{"n_layer": 19, "d_model": 384, "n_head": 6, "n_kv_head": 6, "head_dim": 64, "d_mlp": 1536, "vocab_size": 4096, "activation": "gelu", "norm": "layernorm", "norm_place": "pre", "norm_eps": 1e-06, "positions": "learned", "qk_norm": false, "attn_scale": 0.125, "bias": "none", "tie_embeddings": true, "parallel_block": false, "extras": ["capped logits"], "init": "uniform", "init_std_qkv": 0.0375, "init_std_o": 0.00609, "init_std_up": 0.0375, "init_std_down": 0.00304, "init_out_by_depth": true, "optimizer": "adamw", "lr": 0.00129, "beta1": 0.9, "beta2": 0.99, "weight_decay": 0.41, "lr_head": 0.00891, "warmup_steps": 298, "schedule": "wsd", "decay_fraction": 0.709, "decay_shape": "linear", "final_lr_fraction": 0.0, "batch_tokens": 65536, "seq_len": 1024, "doc_mask": false, "train_tokens": 425100000, "steps": 6487, "dataset": "wikipedia_en"}
Each number is 128 + 24 x the weight over the matrix's rms, rounded and kept within 0 to 255. Layers, rows and columns count from 0. Numbers have three digits each.

# layer 14 MLP up, 1536x384, rms 0.0585, rows 1372-1408, columns 0-191
131109107162118097155129167109144123114178157099120142173108113163111123160104100087161139131138153142141142146141125135121144130073156140120123115110106160130116090141145137131113144119102144160137098126108196108121113167149138139090126136126171112132112117093142110161148133135120092120112084119152140110115148125136113149115148150137085120134090123138145132121088113137101182136130148108095132154115114152155107121130165126135117103132133120148105134127105103119177150081101141130172159140113115169117133121059152088105160141145149142159133132131162144122055108134149151135
156110139131124141114142114105146135153156142112141140112139145137082158166150084094059204116151189128129053080134111106146110106123102138141138130086143143109128152115073165105127101072125129143150117136135105095133113144140130118113151143134126166103109152137119098095163127126110140164115150138126149100127170106144082126147116131136118139168109115150137131112112091136170134140135101140098134142138144133147119124133132126140130120145145141154117132136097092095186138095130124121123148117135114155113153145132123132140141109129121153074115141122132088146124082117167096157
122142173183125118099124126121122079182112085100175142122105154121109115107110147108090166144133178144106104125114118129127146101128152103131149172115096161135122118096159133166097098089164151104111120144143104108138114132139157114111083081130131124110106107131116118102154108141101129104147119130109143097135166121127109170151149138133109131127118141119138110120109162160146124176108094138140136110152144167148091129148118098133129140138078129149097128110135152074111131138109122141091159148086131132104063117130103140152129101137108123120158163149153132149157127109099136148
111154145093167083134125181152155110123152148117122112091109155144142129132147116124134123117132098110108080115120114158141115121124147083136121116100103182122100118110165164116151070126145185085142116189121103131138114119121121143135128111116164123140121124128146144165176078158138154122138128169128131161103132117107140108206134156146135145110103083128123191146159139147137125153088119161119172157140140078130140127151130112140133120134118100166112160135137169111148134077117119090121129152105115120088130139124119131142155109145127157137113120151117129122092062108119070100
129101120176130091115120124114167114104112112126138119138108150149176171140127138084114117123123153147122160162129106100142145166115144092083118125064104127125081114135116147165147104130142137129150078173165093175115092121136136180144156180103113126157129150130120169131115142123144117118124123106085166125148112121128104111151100164131082137084126137137129129176169114107152093162139123132148155126117130154105106169117084134144152128143105111120131138140115147179128145074091143159139152097091122104116166137133120190105126167122174116104161096127081100098101092136105112132
137132141125144130125152121119113112135132120118146143146101158144089106142099090133117112154123150123125129126106108112163139106122179118106104091142099187094154141091111149139142087080122152165142172100122122132148111148092120116111113135122136124164103119107119114101103125161152137109133139147105155137166132107088123154146128125071099127141097143163119110132098137126132079171115112155118124123104128130132184129140115124107164119144152119128168135138108129085128125144105143159133160129143103171102135110177113117134151181122126122130095163080074137144124125104137121143
173112139155129114127138128180123078119123136126143130130134132140126133127120131132156103134103141131118132125108132126141141135119120129136112114136098144128098074138135090144136142112106116131150143133129118107133130134127116149126120110149124110120101128093127131112148100144145119099121165115147153105123151141181163084115164128105123143118133169114112085125119153133144098113144161098066178146140122143122106137136109130139162140129106125132142200121150114138067132096154143147127183092139084101121123114155161158129119134152122112119091111126102127164113064124127118133
165103164109128078157145157108086127105146134101131125090169110113108160171151124136135155187125093121166125118117133127137175143096173128158113121104112140115104136119175191142106149169089126160084115140135164120064125138133139172075143111149152156133106165096106142127166149133146135114137149138130117115133106172121182086130149134089108144127097167094099144126140107115083126159152109093134132187151153130151135113147114111165139123122110141127127144141111174150102140107106140100196127098112129150115172098081085090125084135137118135127136151134155179097109123136107154116
137102171164119135123160089138128153164120119132127133142116142115140174177112123094120146108130151152130129092151099153178152123122137145117104123131136138140143148127123120122110100111108137147117132153136132132105135144164096117132170087163105135112153148156138118171114125127120093152142125128145108111118147089109119155129108127131091136124116168099121078130161106137108099135134133153126120118168167147136123136143117119132200163129120104119107132124108119118114111103141161131142146156168098120082077112089093092104149079150127147106125136144144144130067123107116108152
200130080143139111135104155108126115124106113108177127164134157076143139127181122101130073128152137166116105142094102087115154111141147075115142108100150128154158099122077143119121142117128163121135093130179151170137102100126114143125115109081100142133116097130142115160123134135119152127136165103143160098105132124113141123129096129118111100123116124107153162107117122119168102114133143109155151105168153143176121156121105163141124128113118100088103115140126118153090102123101130099116151104137135093124142092150119171100123134131128107125133082110114119123130146130110096156
134137142129124130154143122112107136134116147117123109141160179149159158144138120123137137098105151109102104150133069119181163123100153132129135132117131134153113080098102114088105131131156149186133126143121140121103110123135146166141115134129106133190132114126120111132100101136108104092107148136087121146160149118178110126130105135117114123105138114153156126132126148148074130146147137128124118103083116138134136107136133095136159125115148100149136117133152115157147110144139113112129181087107142145110108181130151110106136129103112168115137088167138120125113090149123085126
146116156161121150103132105117113134140095122101145154114189133112144131137180108147171135159070150149148195120144149138123137095109096099087140108069137111127115125085154133146151148137100086151113090171122109075115110121083153142112136136132171136096116126100113146139151130136131126128175120125091147137148104168105101167163088135109118129121128094108131119152159114146083153159156172136130136116118076162156165156137157131105150154119160138163122155085128148182116099121130144152100117088113138130110082117131145088156115115147100145143135126137120105093129145118151118146
102123163120112095133142129135086119129139118123172095104168181120112183120159116155121127141126170139124118124158103123134176113122128151109143128143099126121162103124154163148111126095136117146100148103140157160159105140154117158137117128109155154127151134106137131123149090157121126162141108129161171137104143128129128119138126099155113086101148145109143136098121130148094148121121118153125132132138173173094152097165125086146164101105150099131115118119103170162103130138110082117102111169158126126114156094105155146098128114105117174106121165106121136166090115146131110126
127131130163103120143112161137092117145092124110172135154093131129094142094157112078111144110123126155131096131133100144141151123126145103136124126071132158131115148113096120119145121094084114121138144126135149126110114135141118152120093126093153122099130143115102174110129152150121151078161140174152074121178129108129117148103106137093124128117089179122201130062101091143155127140123110133131125161119162160119130180136110136138122145143172130130117117141129121112112123130111177159123110148124167119111145152128114173145143175123110148130170142122128107129113149105106122173
154173189136136169130127106119129131126165155099160156141135142089132155120130132077092122133120108158106139170073113146149088135135158089120150074094119157123134131151118109104086096136187135100158105065177113145140122111133134168129093117146105164154117088123153116145100147132201118181159146150130137114118126075117142069148150058103111115142127158121138144178135126152132079142147123151155145125135105136126151141168159089160128093195086085102105145114122134077129161140066097094104175144133122129122134101139125100118162111174141174115071145141126132135099056153137135162
140118133138134112146157093136113137136131160101154103113139144131081155139137129155139110140114162148185122139157113147145135101114126101113100143064128116137144115127157135084132130138124173146111115153107161105127122137128115156148124101142125180167059113125077137147100135169128113107153168148084141168165115137127118119118116177110140117108125137121124110135140127106098105151116162115098125143095126120153191129124126119129194184112138183138112127087141113090074102038128128140172141100141133114111159127086129144089112135164134140153138117134130129101110110121135105138
131128146127149138128119130096166139082100104109140151088170143128137107167181119058138154109111153136121152120123123134148115144122162110149111119115145140094131105134103135110154154126151111096128157135091112091134115073142173133117166084135113109123124148119125135119130096177127131109139134133109129144116105106152139122140119095139133140119135146109121147099171145144148087166153151085154122135141156142130128056111123109153155165141141104106109135137090151131132122112106115116114140100150161140121121076173105166145099128132165121117144118112090090121106107149100108125
093099139132122111137145137125144122114102107109175095153098157125160138123151137109111134129122121095127128145128115119145131153118134123127092119113123147087119175148174122113135137122159170145124114166139126131111122128141108160135118125095162170118149163120160153147107102156179144092144159092129092178171094165197162137180121122151157155165137160113133151107144132087101110155142159129104135133128122136136125129158140121141170162129146106161102154112045125164126127135121114163110132108112112103095126098115094116159110160145144118131093121140138124112098136116114111130
103113161108090103140112099105147158079109151092112142116069141106074127149160114118123155141142185131174092193095112101142100105146134088147093184086149163082101123113125136092083102111078155117096111119175188123088137158184140119102134141115128187122174141119106141089145098143117123117120146114134108168103135128169089144178113129136137139174168139091113136083097143134133118112162113150105117122148141194092170148077119105127165103137130115156105137146124135141140124158106042151144152109140093119097156129146122147129158146150147165139100148122116132109115161156124129149
147141139097115120067154099122165145133120119100105140140122128103160122142156132137175129161133148126138116134078115135127143131141108099132150101143141143094090126085162156119069102134156153149133134155136116118099128193138104132102150139109116149133097089113140146150106169168140139162156109112136112156149131100153112158174140082120144070137112137111143111138092173105114122115120146114116124128169108121132133179119136170103121110175148104156090087118117146105130134132146075155118118086107110145119114135142092173121153129137153142100113156108101132120149120145092113189
127144167177130135161083120137066091088059140115108134099138142141140150120092140128132183115172165165109060103109069125176152090083148091121152111127113166141146124141143120136161137118109121120071129143119132137147101113120144160170132101125147117117121162140149136154131130155139115139085135139101134094149123121119085139149083173173123130085176104158129070156151103159112162115154146126131095125135122153123151119091109106127161116177092125161140164123086141115104139153162119153160120150087106136080141123074129144186095132139147109086133143124102072100120138121135158129
118139104116108123085150097129143134149139123104124144127127163171135088131128097112153097153105179135100130150115121124145120133111142104091114169095079175131120141100163172179162067091166108123121143144161119135177098143158155125179130130140089114089157123123139122106094134170158135086155130104154133133157125128091115124140129154130115145093153092125157126126116126158122135157125140114132164147179157161152137130137098142127099160116067168109098130137178145106153082124123120146116124172113188152084106069129088116113132136153146107156165142153114116133090166077126145201
134104109132072136122151083123151119121157165109134109141144170162110174099181107113119141143128104131173154172088052080181123151121159108097129126136140182163160150141118114091120145131119166157140126112112179134098127162125151141149124128159162153109147111124129162149108126171162130090120167129138146122108109089158123095141115124102109100110113145117147100119084163132136086135135127106115153172128118136151167122108137162104115103189134113199152129179073148078137135105146108142104155119125120107107131113124085102117112144140104145085110172105148087115107121119142132117
101125101162067143194181121130066120127107105113118153118118119155155112158127145102108113108112144136147159116090107146123134105098143103127100139133112129117112117093123162176139151124105159106107156124102139120117095120144131112127107204115163099146129117053148113147169139163138155094125167107094123155126093138126095150107136114147087117133148127099165131069144099113126170137144139110108105174142119134133125140103117115135143147149144134108128135113109109135141151077140181132174117134160153121109129106172150106117114149109148139119148144116147156113119130153097075132
108133109151147056095106170122120141139131124099131149124127144124081130130131137085128109166129143133141121118130100143105128126100148090132118119103124143129152151095136201186131166127112140185123109127185156161134123144119128122099093159101157145121108106139148141102127131175150137154132107126131150145144163136110155089147137147145113097154118161128090142133134132089138125153129100102152148139125127175116151114139143135140146127157090112140099105157090153092095118115123112101109084137088162127110105083150115134153127143131114152144138151149125169082138136144104134140
174108108145110107165131094112091114149092157102139111111153126111139148135100136116167157120138123160088136138124146182105136101126130107123102119111113128153145150145151183129141118144083138103091121148179116102136087122106134149148144166153128144085105180118100125129136122160123124140131113153133182135150069105138076182177167174096128106168164125134125159090109133108121104143122115101114154126142124157129150120098106164184118140184117125132110143151095157126144154141151128145126157165156139136123106113109098131189146141100171111130180116106090112105082163091070139121
139100124131136124165116092123060153144111167103142154061137129114106150151145146137084096141117157162108127143096146097136132062114104120118125135108159119101142130145148148120086135149144124145140126141101118117139096177148121112108126117110115114122122125106122156140097114136128142130137127104146126155096186150145120130125191121112076143113118120123155095167163135164107113127095097152138150135145167164142110109168125121097161141112139115099076099094153129105095125130100114145148156141183127117114136129107162142122064121086160094114116086113145107151130119114138130140
122136137126121076112174105130141114120115166121106134136123142160092115135136143117131116093073118118131097081125139100121156133135159128126133120116119153123119129107124172112084133123177129115132119122118096135103104127141150080118162160110131113083108162101113107112112141154129114173170137128108181135131125139127125114140096141137102104129128185097108139117157138110129139116114155084154183128188140146157125117143142158122134160117135139142151115155131142110101148101200106115140128144114116159116158088143149119130127117104126131178103119130160132154154092139128108108
147101152154074118138173166135121140159121125116119142127164166123169176119129122118153161139116134104161138120135088128146149160085104126156116127117146147118145116130112140094134136122119165148096151105108108130126083173076136110092115094136123133093124083123210139134129129118134116144090132127157154106140138098150155138115162143124124136168150163095175115137097139111134150176121169131154132160114083145123154148128151164118179110124167092114152120148111103109125149106112127149128153132102124130096153118121160137165101169145112093102155125122119128107150100130108143147
159103123125117112095123123152118093115089106116133149119125120159132125152106110135101156134115108141128136111147115104121094120099133126108116195149127152113090164140159113115151101132163124130104110145116129105059112144114128124083138159147111138153097121136137171134140102120117123157140133139129143126090158119112105157121119167122135129111153096144119162119164163129158118131135165161146147133152124133132125130111155109103145168169160099179111170135140138157087111115103137111147119123159128087108123150124147145129181156133130126163101104139147096105094108156129110123
160109156139103124128118121148158108141101093119151134119136134134101122116132193141118084125141164158108079168126126139134117120121107120098125116118157123139109131118149116131128119166126142142125117147115144117110120164102161127134147137139137144098152114151170131145117106139150100125166130121130143185096080141090092098139143161128096140161141163095149109149130136137139118109125132114087167121130123126129131108155181101104152159103113092102144197109115112152102188110135123101141133161146117127108138082124135131127116114134125127106124108162143099147109136141151102133
123135123150082112104119126141102116189120149112123183121144116140116163155134182136131100115144152178110080087114110088092138101110168092144121137111108126126145158112098133127115146169171129136099145143132093094131123145107094141140106162133149097164091136144173126135117141126139095163153149114089123167131073162146123152145138188111152116091154157153121130107140152113153107110136152114118124119104153106148145144160141121121136137146079145123123139118145122155105119114105169129118138143185116153112129128106158153131163139126137143168168108070117157162122141133142121139
151162158147088141162107116129084119124080119113091173105177125155146143149099140105133163152114121126139132139111132146127120106139141109132152110105108153084149104156139126133070146125135159099083127144157149135119118156126125182147117100100127112098099127139153114121120113114105111124108122132109134132115128129103127155139138142110077146126145124120115121123167148170152100168157109116122078109138169168099154136084133091095127122161130145160107150129132126114110120150145092120138171142152104157108101151112158119150083119118120150132127114150103125093120127127131124174
121155094132156141180131102128122147149101155101129129078144130143136143147126105138127131112146112117149120150130116101116139134086123103121132151104142136121138128099102153111113115127114149112102130109113137138152110129131096133155151081109147142094093146171143087107103133115127135092126109112116134178191103097147118148120111126117147158140119121141151126104155099110067121115150166076129129122142141160131159125092126103131135134166135143107140139116156176136101111084169128116093155099196141138111127089112128132163107138116138111160152131146160089129128112104170116162
133105175148097130123111111110137155098122143112167163084146141102140113176137146114115111115114142137140146154121093141123163065114079129135134150136149131131108154121167168175133149092136149118164101094185125140158101132141137112134134141114112161133129121108147111130127146111145130131148103137154178120134133086156081100154184122105147144180106147116141119167129130112121126119090112098070146113141110138135117155167113125187100157137113111097134126104148138158129137113148140153154144165121094123123103159148150140149149110080106111124130155101147129177137074132121144122
141107111147098142180161098165121062146140208110082138062184176146129179166147131105055132110129114140098154117077109083156099062139100104117078094134123133112125077188149134108178144138163146161133115126157158112111105153149112139173137127097105109124099137087121160165105072132136128130111107109092128128128141098172146076129133131116128116156196131125082136124154110120147094133067122093105168127172124150105173124129118126160127118101153111107106105143142142141124156143126131113129119133086134102122121096180143096119127127101184112121134157115129125092124113153112132122
150138131142171109106135141134114130115114123109141116118121135125149114136131168148150145107130101114149067148121142102168120123163090119136084138111100131069112147148183128129074177126169152143127100111171127126121134126152143095101067167119139112137136140107144157073133116173158118108176148137108176131139106142131135172113109132098120136116197090124121114147153086118133165133119132140106124124151162096177131145100137092127150179135178139153160137144124085109132126125126111145169111154122089136110100138117152136101119087063080123117129125134108100117119141124110143143
# layer 14 MLP down (transposed), 1536x384, rms 0.0595, rows 1372-1407, columns 0-191
146113094073092170134149166129131104107184096084160148109157137107119121135101145091071109127083134156113150174094103154138167125157169133136110126157070165148105107135104066136099147127154142173118150128096096141146098144158133121155147126166134119187119107149127166101151145133173142164148135109134150131176141091147110119102104107128122116142139143092130138150155091087107119150165126065157138117123109108142149053123144075127134149132149131137167141130072132149132131125153148115096141145137103125115150167176075176126077129108127177107189128108151117144106144141121124117
130096116159144129152119062101111160144161169057131173108122065067129160145094059128086189153158121123127089123136126155090154176161126133168114126150165109140104123120126107148102097095144158125101156174132131126080083130104141104104147137129145126139084137152170123155158132149155142168182124085111120169103108067148101121111125109156088153138170087147157126132127104140114115150163107177113103120162112182166115132184139134120158133138150145100131090151156114061166126102119131098097148138100120106085157131157121109142145115094106119113162108102132104139106142140143136155
184085122161117098098169145133142146104139117045142148123148177121123102139091119105107102130157142113135112166067113087139142150153126149167137154118152113102093135131133171114118066117106165115158084183104104109135107096104109140104111106161193082131163169067116144157106127133091149145124134098138151084118144136102122115078128114130117111135116143139164116167091168109111091145136115148101149114161149190159105109157127138154118129143088149132139152130141155157113143078128081212107142154162118100054150167134138145074126085142136143173134095129112154144132143148153137121
138121135109130129088156170166145129095153137033137169110105142099075143133125121086158176094150153096186110107099116137151135120085157110119118074132163130101110109162168155186112080146131114067152132121146139143118115096130115158174108136166136155125117151129205144142119120158173125150140145088117096137120148165125194177119131133118086136129114107122107139164153136138078157123124137134173129107120125141140071102151111104173163108112098133157133122090052126098115112148142095117114117139095164153063165136133197130135133133152088085171113143112141141107156092123087086192
154126120132118141198110140132124140111206136181134105115097117155140119136174161141119168152160116135158150117128154127128158119131138125101161105106134148121113134101117141142139167103058137128076127098124098140091137101110105089139129130153136086133142133123132099143078137121126171101110121129134109169084124081063117124122179122133138139149121111116143114125148141153138111126132103110134106146186125117130124138141138145162115107159105127118113128124136148111096147129120125116124169119111134145160127123119167119146107072156112123148139108133116129147159138101148090138
106130145155128150171073135145161144133177186126106065138109122137155120152121151131157135098125113141122122165104138137104117123158113136121122151107136150139125118134100137162145116147160120148169150142116139104136149110120123156083105091138122113146111148119147124115144119137137103137133132133137120163178137118138110116100135111118154125139139120166127130099119112158108096116096138131128127133127140068106144144128130126146159130137132171123117162146126111136159180159118103078121133093148131116183118161128124112089130115127143144144100144146093059109095174125129166092
106130081115178117141122110114112135151144130055142118122126144105110150152110140138122123147133152126115142129127111133153112093121115145120120138125117136142137144124088104146149141134130130109114122143123096117118047130123130151146166118117109119142126158112151107135126138099156147137114101131165147086126123114110071140139126093148131127154094097135132139151123106121121121111134104136135136108155116105140085115134136146131146079131140108141175120122124121142148103158117100129132144132114114117026117090125142108124117080127180136137157134101150127104122130171111104135
123088123104142125139172123103114106148054120060123153083107125148164139143102117128126148137147162179133129112123138148170111202186120171166118113186168146172056079122122148128116115142113115100112153139092102132159094092133105064094135136128126162131146123092144110126099116133151114121076132134128125066110158154129147113083131097118108142163113181188121123119114139113169117158160137143112176206122093133132152136144098127158139124165112064111152123103170147093117128181106143074166131125113140124089141141167085095105139133129113210123169158136130134182145092157154153120
113121131106123134114130146107094121157128125255122135134121147147126125124126124155168126142131149121135158132125122121117125139103123168152128140088113110119150127127128132110131104125141124126147128112161123139131172130149111115100127116147142141123125133120156136140133110151120143145128125132128135121135120131127126118102150138112135127108104124117105154120142118147148129089121151134147121128150115129113110137142136131140121107127116134144147130133120116130139128126147110119135122125125130125053132148135136116131135135145116137140111129136115150106140145138136136129
138124096118098162124133081112124130133101120178164107127117108134136115148115111131093198129140159125106154113140119125165139126087137145111142106116104130116112128114160152136139109136131104099114130143137152125130127143125071102146135137150134082132137121105111141139129142120129135122135108125112119147142145138074131108145151132095137122108132111098088139129124088159142135109093146131175112091101110115126136131094141140093149137101106171123125119109147121130153176149159153110182107118169116158165128128115101143166128155129153119152141132163154127124114129141122114115
113102140103131162137162112128140147122132096181180126116109116150154152139109144149110173165119120161169134089159118146109148146156111119116121141134145114106127128125168131127110108141124091098121132141133148109126141117117127107105131128153147119109157111142143156115175109140117161139160115114158133109102128100136122136110145149131152127101119149152110167084156119140087129121122145091081102173127155133144135159091132154140113123142095123152122174115097173114114108146142146133130102133153145115175138133122112132133131127093131101117100136095119136111140132119125112136
131138148146144092144132143138094142105114133127134108150095122147143141094126112123111127135138175143112123147136082123111119112133118149179134152161099108097164111131104120130105121165111111156114161109225122158115152131136127137070157134084097090106138149156114149167066141123148119120107167155134144111177112139131127139136150115114132100121116121104090111100125111157169159154124120093119097112135132118120138112169110157158106129164092121121124128127123182135131098152139071074126186122122143141157163093130162152162120116158116097164078099121145194150143118110095111094
136108157112102067105129144116093099147128087105109151127120109149151125146118117100115158094109141148158183155124116094133145119122075141123169134136121128118127139080149127123172132109098145148119138170144121156151089136145112130112085179176129127113126096143186120172114151132150154117103126166102152106115143107096123140097097129129126115124109136120107114119137153131107147065122111109136119119164144119119128129139081114175094079101161114100130113133099120124105166099121078173139136111143103067159103105116141101088134134098129184136127079118120146184158143130160119143
100117062135147212154113119080177092139119146081135132130156127133150133133171159067157121099104151102154120169130112125171142127125117122126088102129164116113138136120090126102153129127104151087094148114145142099128125142146126092122088126104132113089118122146167108121169148138153153146115140135147131132096128101112141142144124132192078095129145139173118101123110146125127138164126115127146096153109135145179099143092159150123110101114133149139146113127086132136102169121139122135112194133140166126098135109171086073103154156125082091152146129139100160126153128113121094152
149106161127103109115125109094163149130155122105104119137089136144164148125108115151121103147148126127086153126157107121105131142102174159106116154130144112113121104164128136104146110188158069097132094128133145142110123177129109096154087162131095196156124105118145139174089131115132209124145171110086099104099080147179135131160162142114167111135138095098144116099119107085140126149136166121101147139176098119164115145141105149141163190160103134126096117116124149165142131135114098141131112083139144105139118073161130133102121128111100098084127125116122093126125150126130119111
125123140140126132154141184111139144153107129096136091083179177131143107143091115132155103149101171119159134115132164148125101108122138127119143120079124140128149096153117157144160096102155146142108111114110143104157132134122100133167178110103121105084118053156127164120115113135173131115127117109087140162139116117130119116167121116135089126186115185118124150088136087094148126146170116160097137111132114125163150112114154130163153120141097094086085154110135092070111207159191142098170162107142125125145131065143117172180150154108113131135135116077158134101108155128097140089
148143150132113127117143108082136126140120117075117083104131157141114135144169139136129152089145139134116127084066131129096139173116132142124123166097178081140148146116121098128132108169140153163103154165196131129127117128149132146151183105184156139152109126117117145140126164144166142120169102121113111122092104156092137141121127125151092153098112086116108130102143145118126099065113117100088080133152111144153141154119146126111143120157119135104133119104106148110141123094127141110133163084167079124073169176203109147071117096098144123119141161148133121109106130120163161114
184168128086155092121100121117159140149148124112129139137145139114118108130130108087168127127132090123096096126115132095077138118097122114131118095149130177108182101103139097150115127149130167104102131140154105130136139090123127125179145142153117134146163168185128095149153116095085147100112087109115128123147101149096110142111138129107165156085086144134162118068177110147120112075103100135134128110169120165077124172142139161134141135119111147131125137117102132194135106091165129110140110177104072108173140161151122144136160143146119112154100117150131154151147115163130125141
122078155104162106092157109105150095131171069100089103084137166130143164146134147143144125102128120113145107096118092129110133127108132142147115122139176173143160119122140162087144039146120049114101110194096118147157088103136144108140188111158138096174090149161100168147172140148149136095120176114022093160100058162092166130125153113113156192147174094073142147122094138116179120120091094164073085089109149157108092162140111097103198124086116170122160116068130191106111132133162136121171131058111082106023195135084104180125212103132139157116195143140107155125130113090103155083
128106083119129116151149101141121158153109129063105104140136124158137149108077153123124142157160103105137128128130121101041128129114168130101124123185127122159146102151174121182167091130156152157143130138104146142142080142187135128152165087119136134139087126160109146130128127101134109123142184085110124130156111103126119119119099147132098153132199120145154159111132128155137086098123145134144148102098132092156113145143133073141079114096163110111144159107158144159131138144115095140188139157117106122120158147151189180165136052140075075093097099130123120121122139101132126080
155111141154091147131096140141143149114131115071074144146158107107153131108147161171147133150106106141102118110138165119088071123205131088139119101068160109135067154106112125155165116103157127085148130105107147132115164084100160184124162160151081156137099155086147152159152148136155125126142112105107117158135124146117141144130136147112138149167186145106148108144097168111147115121171058142148102140151164104129120152111146143167109121175097118128105096121087128180157103124140116144109130143091123151186176096120136146097122123118141114158110121166154142102148126112132147088
146132101090163079154189166188157074109105150069119155100101144087134104207125155093144134140177139118082151180132097093147177108148144168127116158166119147148141107110071161160134119112118138120161094078119130128135127113135134141164143119139113135135086127100136162127151167179126129134111128130174132165132138117126108108043137159104147125114115110128070081168117084114089121082113183141109179158102100157101110133148079124136152168120156109166121129077116090129129126138172135111144128121126133115089024101138103157151170175154114150141127131145175020145119154125132068121
114100129134169138068138105109117127106098128098114098134121124131144051098129166121113145086174122164103117166116136144116115137103128159132163111144152141122129183146176084181127137120152141125104163146090138129112102097159115110180133108137158099180103157118128190159179153102091143111098095105135089119179114102097166105125151123079140160132176139139104129104143118098104177112073096124154160112134107119152123124111124139138145134132099127099108127090129107173135120134150161103118133113093160141141164155121147120167134113085122103151140095134100121106152116126138138109
125108117144134191142084087096146087107119154103121152121118101107088057161167142133127177170121109168157084156142148132173120154140132121096169136099123088192102140131098118128109128123128120121108149118107150138101141164130138092132103157127144122112116149127151131121135116130129098138141130145173096110140114183144128131126138124157099145133081176119127149115124125085100145120108121115155107109115110116166072135123116174121130088138098107122177120086133115120111140102154156137108137114140081150115145128183110103130072110085133094047141114127140153178162138124153135141
154155126154094126196139096123175125100132129099106091161134142159123139103166111160075127147110096077144161101135096118140131156121108156122110140093139097128157187162166133087105094098104096144120183143146091118128115128135123120155171164154161123094140113099094119115134145150085130125085150141128143169160163138112095122152115130103076110112142144110106106195107065147149133124164164110104112134141119138113194131135104168126113134141148084133113166099140111145167104112124106177157178150114105099150129137158116152099118121097135073109119132156131119104151078097090148108
116133158130125117080168156138144090154140099124128120144145085157116112104093123102176132104147148113108103095103125087108073128203134124131088099125174152121153151152086153115129121152148078122104085145137131145128123076152137132137135091133131121141152093095151149163094129139153146146152116120127163156109141173141144127124103150159156116118126193142171140103165141098118136115140098089140108172097120097105163154086136153110101099143116134118121119140132176115169086131178135133087137178139118109175132137123103136130123089142157141152137157109129139169127136053114142133
161140134113159091139136104162137155128131160000121199115099148095109111119120083141097166152199144123099128136134109088128129141105173135165139107117122177136164136115126162133090135107132113126181145113097109107176066136164163128104137146130095112165147118116174148134132127108159151120130109132076113106113079142118136172134114095142119138148136115126182113129118096120096150124102122121088118159148171088148148150127125130120159145123125121110169137189117119143092112144138103113124136163115121157016126138135153136123116090134128168154083113076120153124147133133135135081
092109145164128152149114085148129119135118183135133138140146121106126114132158090154113140086132126104126112134126132136133120103122178099152084099143133124091155130135106151183125122070096111091125149104126121115086132128096121135133116125128153142108134114129133099117143138186142123091136138177099137101123132148173091156121137137107166105085124073160101130123114154129108135159139126137112159107143159162136115143117166131118112105128142091077140139102144110149135127125151136128129107141139110142134088131121145108110136164114131147114102131138109141184132142124119117109
076124114153168143144118128131137090115117099132133111135128122121129140145099161144114131144147164144094161095098106139107107077156116129146153137098088147171114149148112086142128132115144072136137119118135110169166138119124154141126104123114109126101080102139147122119166136134113125143126121145158122113123150143150143128121121124085107117128100090140160163132119073113115086129176116110132137083123109101170131084126104141151105174124111123157050112129101142125118105136134143111096151129097125143121152107170061149147130139111101097106129094139162125116119110144122122111
132149119135080148115150186167132114151128175153126143140179081160091101130105135104110099150134108111147139114123158137087148095128121139117151138157118105115108140134155131143154106119094116142149117129165162124185104130125063190172125087130083161118138118098149127113132151105105146123109144144127150101119123148072121154131136089143162142134162145135139116121144084107102128143136095158112147107098144137098139090155134102120136114133140124159097123088113154106127132157123156155092156113116142132160094117092154133165105157113131134092113110127174163143125138104107093144
141144108085161161162128129123180128132094135107108162092112114099125146137188133090134071118121127163140164085081133112154115145116167139085077134094099143127123149156103118117168130145126129155122094139113153116091109125095128134125134147118126133102154112097147113124159129127141127118122135146119135141112126099112153130184128085099161095138147134110137126125106089167142121155151152127103101117120090098116096138120096128115127129135109124121156116145117112121164078154188115163157118115168133162132132092123126116148140150108140119070144127104138134135121115111075146109
136164122100114086147175169150134129082138116051124131146136167127131126128074153104171131101147149127146125155144086126103157166152147109171097134103139097098094131143115116145149121152124134150159112118070137131138099140133158103121139134164166146068138145160069124128154127166134090118107167087102150108160129116113143114107147134181143111131096115104125086124134143143135121105078159161130123130111110143098119138110140142057139165116100154121148065134134133134123110169172099099149126076130114158073117192102137158143109201081153151131135134131133155140151121121149105135
147130151130138108130127100148150145124175113139120086160125149149168108095149090152099116117107110115143148116173111114136171110147162118134138156144081124133143099128110184120159142116104115127168104157117120116133110162130120096107115169146115117086138129133133122123104113118124099117128142118169093191126143104114138143146092153120112117109103134136114126088132111094165187127112093144146165166107108155142126077102135145074135127168123162138120111122127173126126123110083113120145105146143131102150114115127131140144115126137139116112125107112130195132127119084086127135
131098105110105133117154126120130129138135118102162128164134137077140164117162156138134113136159128137123130126094135122067175147148120154168092111136117134125169148111165159104104135091162108115116152133122164170113147128164162138120100140098105138136094134147161155115110146104146165137142117127111146134125121081113146135119123120118142111111108094131112120119118138111118136112115170136120090146082142106144099128087145104112126140120091143103105117179113125118130141102088142166114126130106124141118142118117150144139126140145145100153116131109107162141104106119090113088
140154152150121122136129117159125124142128149117127151119156117160107152159116116109156133133117156156117127112130156151145146099149109126109172139118126082122101153072105091154086145114102094115105141115106093129126137163104164106181124180121107093150118152135111136157116092091162124157135117126125141153169153134155117142118126149142111101103137142138124151128123169150163135136120103118117157143129164126099167128106150141128147094104159156123130157129094101095151092125120097153071131114110117113134127102084112094140089158150099185105159133084125147176197133116082079171
117154116165179156127097131101104140114144133141119128099167129145139115145170099137097143178131130128105146157147114155136139138113151122158103134129109142141105127155146101219146143116126110155163110142117132132129149116148135116118142136146105130128104119136050152145105135131120084106096097109148124111122195129081134122126126135137130118156133099067120102113158127120113105142164131150123153165119131141121144179100103126140163077174142089066127122142105161130092168114138147148167112100104078110170132092093149103130125084129103164117141107123174112124105125131199130089